Part of a small language model's weights: MLP 1024 SiLU.
Each number is 200 + 30 x the weight over its row's rms, rounded and kept within 0 to 999. Layers, rows and columns count from 0. The size before them is the row's rms in percent of the matrix's.

# layer 10 attention query, 256x256, rms 0.0379, rows 0-27, columns 128-255
092,210,198,258,194,170,180,245,222,181,183,168,153,222,184,202,162,218,243,179,234,197,214,244,250,249,161,186,189,155,223,266,234,235,190,198,173,174,162,171,244,195,209,187,209,194,218,245,205,218,244,154,197,153,237,266,205,189,195,241,167,159,177,194,182,191,218,239,196,245,174,189,196,192,148,139,199,194,174,220,238,232,180,182,158,167,260,168,189,212,191,177,166,202,206,232,226,189,216,202,201,172,171,172,167,190,220,166,210,200,222,207,186,151,197,175,124,238,215,217,256,128,208,172,153,207,108,212,201
072,195,210,193,159,188,181,190,223,204,201,182,185,198,226,155,177,255,181,212,169,170,174,216,161,247,161,241,237,225,146,165,218,226,162,221,207,181,158,212,194,182,203,211,244,170,192,226,218,227,162,156,249,135,166,214,227,179,193,190,205,188,153,253,205,209,184,153,164,281,220,208,238,167,203,206,207,212,226,232,206,172,194,172,268,226,246,240,221,229,221,245,199,202,150,183,224,205,188,158,212,211,160,168,220,197,196,179,195,232,157,208,217,237,173,230,223,184,159,147,224,207,143,223,185,147,197,171,208
080,160,148,178,193,219,215,240,176,200,188,231,179,184,190,252,205,152,230,215,212,226,229,179,229,139,212,182,147,214,208,183,212,183,257,196,195,234,167,162,210,199,212,183,206,215,177,240,207,201,218,228,212,209,207,247,139,187,209,190,186,231,233,129,137,237,183,214,176,151,191,169,168,205,234,195,186,182,187,164,138,222,162,226,177,220,199,173,211,138,201,185,206,217,216,171,182,235,233,179,218,174,219,191,179,185,201,225,210,218,195,214,215,146,201,196,181,191,208,253,181,177,213,165,235,266,189,184,200
101,201,225,170,205,225,189,257,257,176,199,207,164,230,149,206,221,216,189,144,212,175,210,167,200,196,174,155,199,186,182,202,207,192,200,222,221,179,154,225,189,219,180,220,194,208,168,180,277,212,183,171,231,217,152,156,193,181,213,220,179,202,192,241,189,268,224,205,159,123,200,221,239,204,161,201,198,219,164,217,196,147,195,185,226,184,235,204,202,264,162,177,156,192,162,205,188,223,200,165,174,228,147,208,192,240,203,204,211,210,247,172,152,221,154,188,211,193,170,225,161,185,206,158,211,160,289,144,240
101,209,208,234,224,217,231,231,219,162,225,196,163,205,208,217,212,186,231,172,198,148,190,196,217,222,212,202,165,185,206,248,222,223,173,196,189,133,218,191,175,227,159,154,204,236,212,230,233,244,245,171,278,227,224,191,225,188,161,209,177,165,190,232,182,212,199,236,180,194,208,182,211,187,141,201,195,202,165,151,211,195,175,182,190,143,197,175,186,248,185,158,156,175,228,257,217,227,232,174,249,199,133,179,211,259,155,206,267,147,214,197,190,233,228,180,178,192,174,240,209,169,195,207,159,184,235,233,236
111,198,220,181,223,150,187,235,286,175,221,197,183,209,236,197,221,188,247,223,174,227,171,138,211,236,208,176,211,181,245,214,174,123,222,230,193,191,250,254,201,199,186,188,222,174,158,184,178,178,164,172,215,220,240,141,223,194,225,204,177,175,159,245,198,234,183,173,186,214,245,233,254,212,180,150,188,200,196,190,181,175,213,174,201,217,231,178,189,267,184,179,152,219,223,209,229,210,200,187,242,264,172,182,210,244,171,264,246,229,141,172,179,248,160,208,220,225,169,204,187,146,164,182,175,200,210,219,212
115,219,227,217,176,192,241,210,195,169,182,169,195,248,214,230,228,228,189,230,259,168,174,233,199,210,166,183,187,227,232,191,209,180,172,196,231,206,193,191,211,177,179,186,181,204,150,219,193,209,181,195,189,211,261,235,150,237,145,256,208,252,257,189,174,233,253,188,177,224,170,214,160,234,199,219,184,203,218,143,198,240,187,187,182,174,244,201,233,198,233,211,254,171,192,151,187,241,199,199,183,215,150,216,174,256,195,189,162,197,190,209,170,132,205,184,176,213,199,201,223,191,202,258,210,215,200,222,193
092,209,189,199,179,193,231,244,158,199,208,204,211,161,148,201,205,195,229,217,225,197,143,168,214,176,240,184,193,144,233,229,234,214,180,168,223,214,288,192,248,199,254,162,231,180,245,184,233,207,148,199,263,244,243,255,179,254,203,204,183,181,184,216,174,165,181,204,192,292,196,170,220,168,225,165,209,218,218,183,182,255,152,206,189,212,185,198,138,216,181,209,196,176,227,218,219,179,224,160,254,197,183,165,220,134,179,248,215,221,168,283,211,241,199,217,180,201,203,187,223,196,227,236,161,257,205,245,213
089,196,200,192,231,249,196,192,283,173,255,190,193,253,204,217,158,151,236,219,182,193,246,187,212,166,174,179,209,186,198,166,212,148,194,271,217,206,137,206,204,206,141,181,218,200,182,179,197,248,227,165,266,203,237,190,185,197,138,219,229,222,251,207,243,213,225,215,143,230,237,192,211,200,197,207,187,223,207,184,215,180,162,145,212,154,187,203,168,232,204,173,158,221,226,222,252,199,153,200,200,235,162,231,198,219,216,180,219,230,154,200,190,164,172,204,198,181,158,186,209,171,177,164,191,166,192,219,200
087,161,168,197,221,229,237,196,205,178,147,185,178,142,241,257,205,159,239,222,224,190,177,147,197,226,206,229,150,259,195,210,194,166,207,159,188,176,252,174,245,224,182,228,216,190,210,196,247,180,201,178,173,230,241,185,209,195,248,154,193,175,202,181,232,247,197,185,200,200,230,182,248,169,150,147,223,227,169,245,200,178,213,209,228,191,240,196,194,181,191,185,179,158,165,208,204,215,202,272,216,241,214,216,172,209,188,213,200,221,241,220,231,230,196,251,203,204,178,166,238,186,182,209,151,175,214,204,232
091,167,169,255,190,236,220,195,209,246,164,193,179,241,180,174,217,226,220,249,161,222,216,186,179,199,193,180,200,191,179,287,263,204,173,153,202,187,168,186,172,181,203,216,161,209,110,186,214,199,240,189,195,212,188,193,197,205,172,228,210,214,235,246,189,211,193,230,227,167,214,264,206,179,154,207,225,178,194,198,215,174,193,230,181,175,212,188,198,183,169,197,237,177,250,225,177,177,191,190,221,216,198,199,96,200,214,184,187,187,239,217,220,251,213,193,212,191,190,244,239,209,164,229,187,201,170,195,178
086,163,157,229,162,208,200,205,211,159,205,154,199,200,197,176,252,204,241,173,213,150,175,180,198,203,211,150,210,173,200,203,187,188,166,189,189,173,274,151,216,180,194,164,206,208,173,173,199,224,175,218,224,156,208,220,185,257,170,199,225,187,223,174,149,178,203,172,251,228,208,190,173,164,234,232,174,194,267,215,217,187,175,201,152,198,222,249,191,179,231,191,204,144,208,184,174,182,220,218,227,201,223,257,195,173,251,148,148,244,213,184,223,192,196,167,164,210,193,223,203,209,182,190,172,192,239,238,188
081,266,220,210,192,244,222,229,162,171,199,150,182,268,176,200,166,260,150,206,208,212,178,189,169,195,223,197,229,199,187,187,171,243,200,196,257,198,242,133,253,191,255,169,151,188,159,217,200,213,188,181,208,222,181,187,229,199,262,214,172,175,163,167,179,222,219,121,173,150,201,185,227,132,116,251,237,242,197,182,219,208,204,200,195,146,197,209,202,242,189,222,244,149,183,200,200,166,161,186,193,187,189,167,209,178,203,182,165,164,172,167,176,225,227,223,232,224,187,165,215,187,246,191,196,195,252,219,135
086,192,144,219,221,283,186,160,198,202,168,210,181,201,196,220,204,165,196,152,166,103,195,227,179,218,185,202,229,182,201,209,210,187,220,260,246,195,139,215,172,207,214,250,209,190,168,210,203,248,171,216,209,233,211,177,157,242,247,238,235,203,212,173,191,142,181,150,205,191,216,177,146,234,251,257,170,199,195,227,199,178,276,205,187,187,170,226,182,256,221,211,175,155,193,167,233,234,219,213,165,199,199,286,178,182,213,175,191,195,204,156,157,184,177,198,237,195,151,223,211,244,183,204,154,200,206,218,235
086,248,221,262,184,219,178,245,187,214,210,208,212,223,192,192,184,190,176,173,213,152,197,220,219,206,202,203,172,189,176,219,137,228,205,218,237,205,175,177,210,202,165,258,159,199,178,207,237,194,204,254,187,189,163,281,176,228,236,244,202,187,184,211,156,194,197,230,231,199,207,184,237,213,174,195,162,176,183,148,190,158,238,188,167,147,234,190,210,161,161,212,272,139,165,162,155,266,199,189,159,229,213,151,220,191,183,185,248,147,208,211,186,265,201,202,204,220,199,173,188,206,179,223,250,198,180,232,172
085,182,227,171,191,242,194,228,204,217,214,180,200,178,236,156,202,226,190,237,183,268,240,194,229,206,230,201,208,211,192,203,180,160,210,246,184,202,275,164,143,180,257,167,217,203,233,182,240,189,159,240,254,203,224,200,196,146,199,198,210,216,211,206,203,215,225,230,177,214,231,222,170,193,194,195,204,152,222,198,243,195,177,166,159,200,146,131,208,228,202,213,225,200,211,196,194,248,191,243,218,206,149,171,214,193,184,175,205,201,252,179,260,171,197,203,203,216,213,172,193,230,233,205,213,207,222,183,230
091,194,168,202,231,197,216,229,150,256,198,213,174,217,202,238,223,112,231,162,228,211,210,165,216,201,234,176,147,167,180,205,258,239,216,206,138,156,268,179,211,208,188,176,172,199,160,227,190,249,210,176,189,190,246,208,207,206,204,187,218,180,235,213,243,186,200,274,214,187,159,202,151,227,161,182,192,173,180,180,173,237,166,207,182,193,206,125,213,211,151,197,176,195,241,256,232,185,226,177,261,201,214,156,174,213,245,169,210,168,197,180,232,143,189,183,164,204,212,229,219,166,239,185,174,187,167,237,203
088,211,196,251,234,175,234,245,218,177,190,140,181,211,119,216,169,207,284,164,251,214,225,191,186,175,186,170,167,182,184,249,227,238,220,173,154,167,157,164,162,182,206,210,215,235,229,231,185,203,224,193,214,170,229,230,193,193,204,201,190,182,192,235,173,181,151,256,205,170,185,197,203,184,149,203,216,206,173,210,211,234,188,176,179,137,252,170,199,239,208,165,181,178,191,229,185,173,204,173,225,209,126,206,182,205,183,150,193,172,243,231,193,171,209,149,165,211,168,203,243,181,197,203,166,195,181,224,231
085,176,208,210,183,160,169,163,180,177,200,243,255,185,274,178,244,196,138,263,142,208,182,256,186,189,199,237,233,203,207,221,191,188,177,196,221,203,207,186,240,210,228,228,204,190,208,197,183,156,159,227,133,198,215,212,208,235,236,191,209,229,169,162,197,231,181,137,270,237,158,198,216,203,237,182,220,181,202,217,198,203,276,208,228,217,145,237,205,144,168,204,197,204,228,191,208,200,198,181,179,194,283,191,214,169,221,239,183,194,153,169,240,220,219,213,227,202,249,167,228,211,217,171,245,217,215,184,156
095,221,196,200,198,218,230,219,171,156,173,167,182,215,138,223,194,180,211,165,257,217,233,224,202,164,164,198,161,208,165,218,239,215,200,187,158,187,182,200,193,186,180,223,180,215,204,261,233,242,220,206,192,197,209,271,176,224,227,230,221,216,203,184,202,174,190,257,136,194,197,163,174,202,177,205,200,227,187,207,165,270,143,190,184,165,201,183,249,146,186,179,262,172,200,252,178,199,227,202,185,198,169,202,189,180,205,164,242,198,219,230,199,128,190,153,149,223,205,193,201,158,230,193,183,198,159,227,182
088,197,186,211,237,174,229,208,212,151,201,171,142,248,134,221,194,191,205,166,270,207,204,172,245,171,144,196,118,222,200,149,185,203,233,232,207,224,173,226,157,154,156,217,217,236,151,224,232,239,218,205,206,225,217,227,186,146,168,220,151,216,182,180,213,225,207,189,184,172,197,173,163,195,182,207,193,205,151,177,167,193,155,242,229,221,233,146,223,241,214,193,198,215,151,186,216,244,260,179,254,226,161,165,226,255,212,184,188,242,238,207,180,183,231,142,150,193,169,260,153,175,165,183,213,245,254,204,255
127,229,211,221,229,220,184,262,208,221,247,181,229,199,230,210,261,185,202,159,172,223,219,181,192,184,206,190,251,207,203,208,203,173,209,197,201,145,194,202,157,225,198,189,278,140,192,161,204,176,167,195,186,183,172,203,224,164,228,206,178,210,182,200,222,242,230,155,173,159,229,243,215,222,136,191,165,179,174,224,196,174,246,190,238,182,214,191,244,247,210,186,222,218,171,229,190,209,219,160,129,216,168,141,209,218,229,191,231,213,232,226,133,173,171,163,216,169,212,251,213,227,216,164,224,132,258,156,293
102,181,217,153,206,196,245,170,217,188,175,217,226,197,202,222,210,200,166,252,214,220,199,186,168,206,179,190,173,156,201,206,168,176,191,212,194,232,220,268,223,203,196,218,146,199,229,195,202,205,178,206,164,213,200,224,169,216,246,155,197,203,210,230,206,222,202,159,208,239,190,166,202,204,237,194,260,208,207,219,166,200,179,209,217,169,218,246,222,187,216,202,196,167,192,137,234,164,189,207,91,219,268,246,186,107,181,187,156,185,191,184,221,140,207,167,254,157,224,149,172,228,188,235,186,246,136,202,179
099,236,182,239,232,161,240,226,186,180,216,220,156,171,155,215,181,174,305,165,204,274,167,158,205,192,223,163,173,138,225,169,179,170,177,223,223,179,228,220,236,187,216,172,195,179,235,196,158,253,203,186,207,164,253,180,187,214,192,227,252,160,157,240,187,189,216,241,185,216,253,191,215,184,167,151,197,184,151,214,151,188,196,195,203,166,245,201,182,239,212,213,188,217,216,209,183,211,199,178,244,191,181,220,185,191,190,223,259,146,226,192,207,171,189,175,136,210,210,212,224,199,204,219,164,213,181,250,188
096,195,196,211,133,223,236,289,190,138,210,235,200,162,225,212,241,199,155,213,161,207,219,179,200,204,199,212,229,163,206,211,238,181,212,178,219,161,215,231,176,199,241,137,217,219,266,186,179,130,176,198,204,165,217,235,236,130,206,187,210,172,180,229,183,210,158,200,162,231,222,217,179,229,229,287,201,197,245,206,224,162,225,187,168,208,221,177,186,229,185,164,186,168,153,196,202,225,224,182,155,191,203,166,232,239,207,223,245,177,202,241,187,224,257,185,238,182,195,200,233,231,197,230,237,213,224,195,179
098,261,164,208,221,183,202,209,218,175,179,217,215,193,219,229,199,204,185,236,177,149,145,217,195,243,229,211,182,207,171,171,248,213,161,162,216,153,260,216,204,231,177,187,198,201,218,210,203,211,218,153,217,175,193,188,167,186,133,191,223,237,228,200,184,214,226,196,200,205,235,220,176,145,248,185,174,227,196,222,263,200,188,186,192,210,162,210,173,196,151,169,225,181,186,228,141,261,209,152,215,193,169,260,255,191,206,263,181,229,194,179,196,245,171,199,219,228,213,214,221,227,206,252,187,234,162,202,216
085,179,178,208,183,177,161,194,167,188,179,254,175,192,206,201,175,223,161,181,157,200,211,243,196,184,253,208,165,165,229,199,179,211,182,268,181,252,247,194,180,211,212,249,210,208,238,191,256,172,201,175,176,223,217,163,183,156,250,208,214,151,222,199,199,193,207,223,193,171,245,230,166,248,174,193,168,186,235,223,216,215,161,239,191,242,158,183,267,265,145,196,196,192,176,263,167,203,199,184,176,204,166,203,215,156,227,205,205,220,238,183,179,241,170,202,190,249,200,193,230,192,173,237,261,164,137,181,240
096,170,242,266,190,219,170,225,189,195,164,219,151,178,165,196,202,182,265,206,172,144,162,187,184,232,235,227,180,139,201,212,210,197,186,211,164,218,154,141,172,201,184,208,216,205,216,185,223,219,199,204,219,228,167,249,171,193,173,205,176,165,173,252,244,217,219,226,175,160,219,176,138,208,267,203,163,226,199,202,263,217,151,206,209,207,171,173,239,185,207,151,233,183,213,190,212,171,182,186,206,178,227,173,177,201,175,166,196,164,251,138,197,159,212,196,156,234,231,175,206,195,228,181,226,153,183,205,199
# layer 10 attention key, 256x256, rms 0.0378, rows 0-26, columns 128-255
074,183,244,212,184,206,187,256,161,148,233,221,244,208,215,233,172,198,226,205,162,174,152,181,211,245,236,221,208,194,216,126,129,173,150,199,231,207,194,209,208,232,147,227,190,203,185,187,218,161,178,253,239,190,155,225,240,201,194,192,178,221,185,171,209,241,223,214,215,199,242,195,245,215,212,223,166,170,212,164,206,142,213,150,253,167,200,182,270,135,193,197,158,195,209,163,165,213,199,194,219,258,202,229,193,269,207,257,214,198,143,219,222,166,210,200,208,204,188,147,176,246,195,252,248,213,257,221,200
073,240,195,239,225,242,168,201,254,247,149,242,259,149,231,177,208,212,200,201,180,193,148,191,213,147,245,165,170,243,198,226,213,221,208,221,179,220,191,232,250,140,197,204,215,249,142,233,175,219,190,213,209,205,169,189,188,229,192,166,234,201,204,205,243,253,186,168,159,205,244,195,212,209,230,189,141,207,158,201,213,164,204,230,209,224,175,189,254,189,211,153,180,235,168,195,234,220,188,213,157,213,198,207,203,194,155,161,166,154,227,235,163,201,191,219,240,131,217,212,174,251,209,186,227,229,171,214,227
078,180,227,216,150,210,219,201,129,207,196,185,187,211,196,234,207,151,260,175,234,207,211,156,172,211,189,206,190,189,211,208,226,143,210,142,231,196,183,208,179,205,145,241,218,159,240,150,228,205,245,172,215,226,168,210,197,191,179,181,198,177,168,188,206,145,225,194,224,185,153,205,180,161,203,187,221,171,197,227,195,157,172,206,161,203,194,211,222,204,234,214,234,186,209,243,207,138,199,163,189,234,209,194,216,190,189,159,203,186,182,194,182,271,208,190,191,196,227,226,230,179,224,195,162,203,148,239,195
084,214,208,189,169,197,146,222,196,188,219,181,185,174,208,198,193,185,241,179,184,218,210,184,255,261,205,267,168,246,184,146,192,235,253,233,286,237,210,229,187,206,215,192,224,204,228,224,209,187,173,197,172,190,179,218,183,186,152,199,210,238,183,169,168,266,202,172,167,210,177,222,199,230,239,244,193,233,218,192,146,174,166,203,238,206,224,185,233,176,193,192,196,144,165,211,198,242,175,201,198,188,159,176,199,191,234,186,187,214,162,181,200,181,154,171,231,183,176,212,187,285,230,249,194,176,250,211,204
096,187,192,203,164,189,171,197,226,211,216,211,231,161,182,211,207,248,217,173,195,234,231,217,181,192,183,200,209,217,137,169,218,211,233,226,230,165,215,171,172,213,162,213,232,233,207,173,248,152,145,211,209,203,180,153,206,216,195,219,211,202,158,217,199,204,240,188,210,188,214,212,244,233,229,210,161,217,156,157,192,171,241,218,215,254,180,213,233,223,209,181,112,219,212,219,181,238,195,221,180,220,216,250,158,174,189,242,212,225,238,191,226,165,145,199,204,202,213,196,188,209,191,249,208,270,242,160,201
140,218,182,219,213,227,140,196,234,250,219,257,170,196,187,206,218,199,243,190,181,255,161,185,239,253,180,212,239,278,164,151,258,244,270,255,259,182,223,244,136,198,217,209,243,178,207,168,222,205,202,190,212,213,216,172,230,179,212,200,172,237,209,177,235,200,173,196,204,203,177,203,160,188,217,201,153,175,220,167,247,155,207,183,189,228,238,199,187,221,141,199,196,206,192,222,195,218,194,219,214,230,187,190,202,181,210,154,182,183,215,191,214,193,139,186,198,151,177,246,201,254,180,237,206,171,256,175,212
126,219,213,201,228,186,281,141,158,200,174,184,196,207,151,163,196,230,154,221,217,155,154,183,197,172,241,177,168,203,216,214,170,179,186,211,139,230,214,224,221,155,203,175,179,221,144,216,167,246,222,214,223,195,181,221,216,176,188,150,202,204,263,211,191,213,155,251,252,206,237,164,157,222,227,167,239,213,227,214,164,243,210,229,184,267,190,220,181,174,241,170,248,169,199,200,128,189,190,207,199,187,210,208,168,250,191,204,204,213,161,217,206,230,181,198,255,185,171,199,242,145,153,151,209,192,167,189,201
124,190,190,216,259,192,151,176,266,201,203,209,182,150,252,184,209,222,231,187,141,190,184,238,183,217,204,219,192,237,223,174,184,183,195,191,178,173,209,209,142,203,221,188,213,185,247,194,188,190,188,172,183,154,195,220,202,196,226,238,269,252,148,201,192,205,162,228,155,214,180,226,224,159,193,246,170,187,174,223,269,192,261,150,179,183,220,257,202,250,197,207,138,192,149,202,228,226,201,209,243,197,181,189,139,205,218,202,223,181,197,168,223,133,124,216,164,178,203,175,195,204,200,208,236,240,216,201,222
098,236,210,212,191,219,230,165,267,180,165,259,216,181,189,143,139,228,189,226,240,152,202,233,209,169,219,201,205,150,194,165,235,262,198,201,197,207,237,206,180,204,152,214,163,164,196,233,175,199,169,192,219,218,201,176,196,228,164,185,171,204,259,172,181,209,182,250,214,195,199,206,122,196,203,209,139,193,200,213,213,223,166,195,193,174,213,154,183,226,217,214,182,249,236,189,226,180,133,151,279,189,211,218,190,169,185,220,175,182,191,199,212,209,180,161,165,197,164,148,197,263,239,156,245,214,220,199,207
087,218,161,215,208,197,174,213,174,173,220,205,159,236,187,196,251,178,178,153,221,215,183,189,203,224,188,206,275,232,280,235,185,219,225,202,182,233,123,210,182,184,220,231,168,196,200,204,203,233,211,182,198,190,219,201,162,179,233,174,223,215,227,219,139,197,231,237,179,181,225,199,174,226,224,203,173,169,141,218,232,220,240,191,209,208,185,148,226,258,194,218,215,221,184,209,198,203,150,153,157,205,192,141,233,228,172,148,191,192,208,198,205,227,202,238,235,185,186,179,238,223,220,189,162,164,154,198,133
094,235,186,228,170,229,222,182,171,164,177,246,218,192,175,244,174,239,249,203,199,258,222,216,183,178,176,211,203,192,205,196,193,169,212,212,201,201,250,201,211,238,189,209,191,201,211,190,162,217,198,170,177,269,239,183,174,179,202,184,218,209,177,180,157,228,243,233,210,244,198,207,201,201,215,272,208,199,184,204,242,178,186,176,169,192,226,155,194,229,126,232,192,212,170,173,208,235,159,151,156,206,171,203,235,131,200,187,196,153,170,182,188,235,199,216,179,185,176,240,169,171,152,160,168,186,173,181,187
081,231,181,136,209,230,180,218,185,173,166,224,180,205,233,209,227,222,235,206,177,188,185,153,208,198,213,205,197,198,247,154,196,230,194,171,228,200,189,222,234,132,176,188,245,177,210,150,197,195,242,162,179,217,211,248,171,183,166,197,213,195,183,197,244,201,203,245,142,183,181,225,155,198,206,202,162,240,210,233,252,240,190,200,190,228,151,252,193,200,115,181,178,195,209,220,227,183,221,212,202,234,171,164,180,228,223,177,189,207,174,185,208,165,214,182,225,185,246,147,183,191,236,243,184,154,217,176,161
081,166,244,211,182,174,183,219,173,230,173,222,164,166,210,245,254,203,230,203,246,182,212,231,209,225,244,215,208,204,220,223,203,279,167,171,156,217,268,208,199,166,193,195,209,198,195,172,238,259,172,186,178,183,212,159,202,233,249,205,255,198,178,190,176,194,165,168,233,171,193,174,218,196,178,214,216,226,182,183,162,211,190,214,284,211,222,164,220,154,205,241,137,192,166,170,149,179,180,206,236,193,210,240,215,192,178,177,271,222,160,246,181,177,250,165,188,227,244,181,204,181,183,159,210,278,193,188,218
083,182,207,168,218,156,181,207,192,185,210,234,259,201,172,241,179,223,148,215,262,173,227,166,202,193,191,159,239,210,249,219,221,231,193,142,160,183,217,217,180,226,261,201,146,186,227,216,185,199,193,135,242,202,221,200,267,251,246,184,161,189,161,223,147,228,216,177,211,215,206,161,189,160,233,149,175,165,226,158,198,226,211,224,175,202,220,255,168,228,210,188,230,132,158,226,183,224,212,190,167,205,192,208,242,226,197,219,214,199,204,196,232,206,192,168,206,218,198,198,211,185,164,244,275,179,144,235,192
084,156,207,189,221,188,183,216,180,152,218,156,204,187,201,235,169,181,196,208,211,151,230,234,198,158,208,128,213,161,177,211,160,193,217,232,169,210,208,203,231,161,216,176,186,261,235,199,169,167,195,204,189,194,210,204,209,180,190,221,162,248,178,222,231,219,181,239,245,197,205,193,181,226,164,213,199,183,203,148,190,187,215,214,165,189,154,145,164,209,204,211,193,211,198,196,225,169,227,232,186,213,266,154,255,182,199,216,219,191,145,163,175,182,183,205,132,230,183,181,222,223,221,160,184,213,205,230,152
088,194,221,167,180,185,239,261,228,225,171,205,211,171,197,205,207,163,174,223,151,214,221,232,186,220,213,178,209,156,244,220,169,177,186,171,161,225,178,254,247,184,172,223,232,200,137,227,213,232,226,181,174,154,203,269,198,167,206,156,214,200,212,212,211,209,264,192,238,168,244,204,268,212,205,211,205,168,171,200,220,166,180,245,190,176,179,277,167,185,178,212,194,129,136,187,242,178,208,222,147,210,214,170,176,158,161,248,187,191,171,201,194,216,276,166,118,190,212,230,168,212,222,167,239,256,207,186,157
090,166,146,204,228,213,226,218,184,132,185,215,197,227,246,216,248,193,164,174,196,230,179,231,165,199,163,212,188,187,207,232,179,190,180,173,210,225,163,195,187,206,241,186,242,162,208,150,197,154,247,182,175,179,202,188,150,228,199,283,205,170,203,199,159,200,232,227,194,180,212,231,214,173,191,172,191,245,184,209,241,163,151,204,258,179,202,219,219,183,230,202,157,127,173,186,190,238,231,196,206,244,180,235,187,175,226,216,198,203,186,192,200,219,206,194,152,228,210,197,193,111,167,218,208,185,201,181,185
083,192,169,147,190,184,247,190,202,200,202,240,196,206,239,256,189,173,217,175,213,174,157,185,167,196,221,231,176,210,257,195,148,174,164,196,201,235,152,216,229,214,171,234,198,213,166,163,174,184,207,232,174,159,194,196,190,193,167,244,196,207,186,167,194,219,237,219,197,211,217,212,186,223,216,185,198,230,223,168,199,179,178,207,246,194,174,177,233,135,282,179,151,227,202,201,178,212,216,170,222,203,243,199,191,286,196,231,197,233,222,214,200,196,170,207,221,270,182,171,202,200,206,186,234,191,203,207,200
081,220,177,186,192,216,157,234,233,181,220,196,109,207,152,179,241,197,210,236,166,187,232,189,200,217,236,191,197,212,152,212,226,213,227,207,198,209,174,214,251,216,267,136,165,178,224,224,234,224,233,231,185,204,219,197,188,170,199,216,178,176,162,202,202,193,145,174,167,209,242,171,172,198,168,252,189,152,204,224,141,249,179,172,165,215,219,183,212,238,165,237,196,206,193,197,223,183,163,190,171,108,210,131,232,166,239,99,164,160,236,187,165,201,219,217,198,178,227,201,261,240,210,186,219,132,212,232,211
104,168,240,148,226,221,246,195,170,174,177,178,195,265,180,204,214,205,143,195,249,160,190,183,147,196,239,192,189,161,265,260,156,159,111,148,181,206,179,223,220,231,177,215,181,161,189,193,166,223,172,163,205,185,227,220,224,200,169,208,188,209,201,184,208,186,236,203,225,190,194,189,214,191,188,202,202,176,227,218,150,204,160,210,207,201,215,253,224,159,234,185,253,162,198,197,213,206,215,218,193,222,217,244,248,240,206,253,200,156,193,170,185,208,214,173,192,238,242,133,189,164,127,173,201,174,207,234,161
093,199,239,149,186,211,245,176,154,225,194,168,203,177,187,223,158,154,214,199,283,267,228,211,201,196,195,227,150,228,186,219,177,196,138,195,227,158,215,183,244,202,170,200,199,246,207,158,214,211,208,154,227,166,216,287,203,199,230,177,207,155,185,185,195,202,221,151,168,244,189,217,238,216,197,173,242,249,194,206,122,192,170,204,213,186,210,172,204,188,238,231,264,201,219,221,179,193,236,229,195,185,218,226,205,247,235,222,236,252,193,247,196,243,234,197,235,231,193,184,246,196,193,232,166,201,138,220,241
097,170,183,208,187,218,223,225,181,232,160,211,165,219,178,168,197,194,182,220,224,138,204,203,203,212,165,225,185,197,173,178,208,201,162,197,158,139,185,175,198,177,206,198,210,213,159,236,181,160,198,175,196,172,194,180,209,175,177,172,219,204,193,249,173,159,230,162,187,221,256,199,182,191,203,177,188,225,227,198,207,227,222,233,155,231,229,223,156,224,222,181,225,160,188,261,158,166,291,212,181,133,172,188,193,258,166,181,235,163,246,175,168,181,190,192,214,255,187,223,238,172,166,199,219,124,190,202,212
096,175,96,202,231,209,189,169,206,178,228,211,142,205,222,219,183,166,221,234,214,234,250,169,206,237,193,198,210,243,178,105,200,249,171,198,184,159,180,206,157,179,135,211,177,158,204,213,203,192,154,133,154,198,242,145,180,248,164,240,208,201,230,194,218,218,229,236,205,214,166,274,157,220,224,191,204,233,198,169,227,185,162,213,157,201,223,188,194,209,211,183,218,221,220,234,183,239,216,219,279,198,188,216,166,240,176,228,196,182,225,197,223,218,212,202,169,231,144,208,188,194,171,182,142,215,189,174,188
090,245,218,220,157,183,184,265,261,183,257,162,167,209,196,160,169,213,192,255,172,226,233,169,229,271,210,197,206,185,196,181,225,204,217,207,232,192,252,223,192,186,210,209,192,169,214,225,215,207,208,234,219,197,202,216,147,191,182,188,196,188,186,219,238,229,237,97,209,203,211,218,205,197,168,230,253,221,213,243,207,241,224,221,207,212,180,222,260,195,196,199,142,207,172,163,197,202,126,151,211,195,164,127,214,231,219,185,172,235,235,199,191,182,228,211,231,216,179,188,185,246,203,166,167,150,221,151,188
112,207,193,196,223,178,256,208,138,184,192,201,217,210,238,203,194,150,202,216,252,189,251,198,185,196,205,221,153,215,196,217,181,159,175,177,180,167,172,224,234,200,210,166,158,204,141,238,214,202,196,242,160,214,189,219,188,201,196,162,204,160,231,228,178,181,206,206,233,221,209,197,196,192,193,216,224,250,184,204,185,247,179,221,200,178,190,171,250,190,219,232,244,231,232,196,184,141,209,220,161,158,194,222,227,220,216,270,222,204,220,228,171,232,193,217,204,169,169,210,230,164,246,170,209,131,125,197,159
098,200,157,210,188,179,207,233,206,189,146,179,204,232,211,183,193,215,207,178,200,207,198,222,182,197,190,143,169,179,170,180,148,152,185,207,224,163,234,257,211,180,179,225,146,193,201,221,204,234,187,148,240,224,187,225,188,228,232,188,203,153,190,192,164,180,211,224,226,225,233,208,212,195,200,176,162,224,217,156,208,250,193,229,201,221,181,208,226,187,237,239,214,181,204,207,214,173,214,161,234,222,211,261,232,212,207,220,228,217,201,227,222,181,240,198,186,250,171,220,186,129,164,159,188,210,188,149,202
083,193,226,224,162,170,248,208,187,183,255,182,290,237,166,230,155,185,244,241,271,198,212,190,215,211,273,201,192,203,188,153,191,182,190,182,206,196,184,242,212,195,231,212,188,172,131,167,181,198,206,244,235,211,218,178,149,218,165,154,156,180,183,259,190,184,202,203,253,204,158,141,178,222,210,153,220,202,221,186,222,214,199,227,210,238,218,152,172,217,177,189,203,209,253,250,212,225,161,235,228,117,192,193,210,160,167,261,177,223,200,260,168,230,214,198,205,205,178,215,199,175,167,195,145,207,266,254,193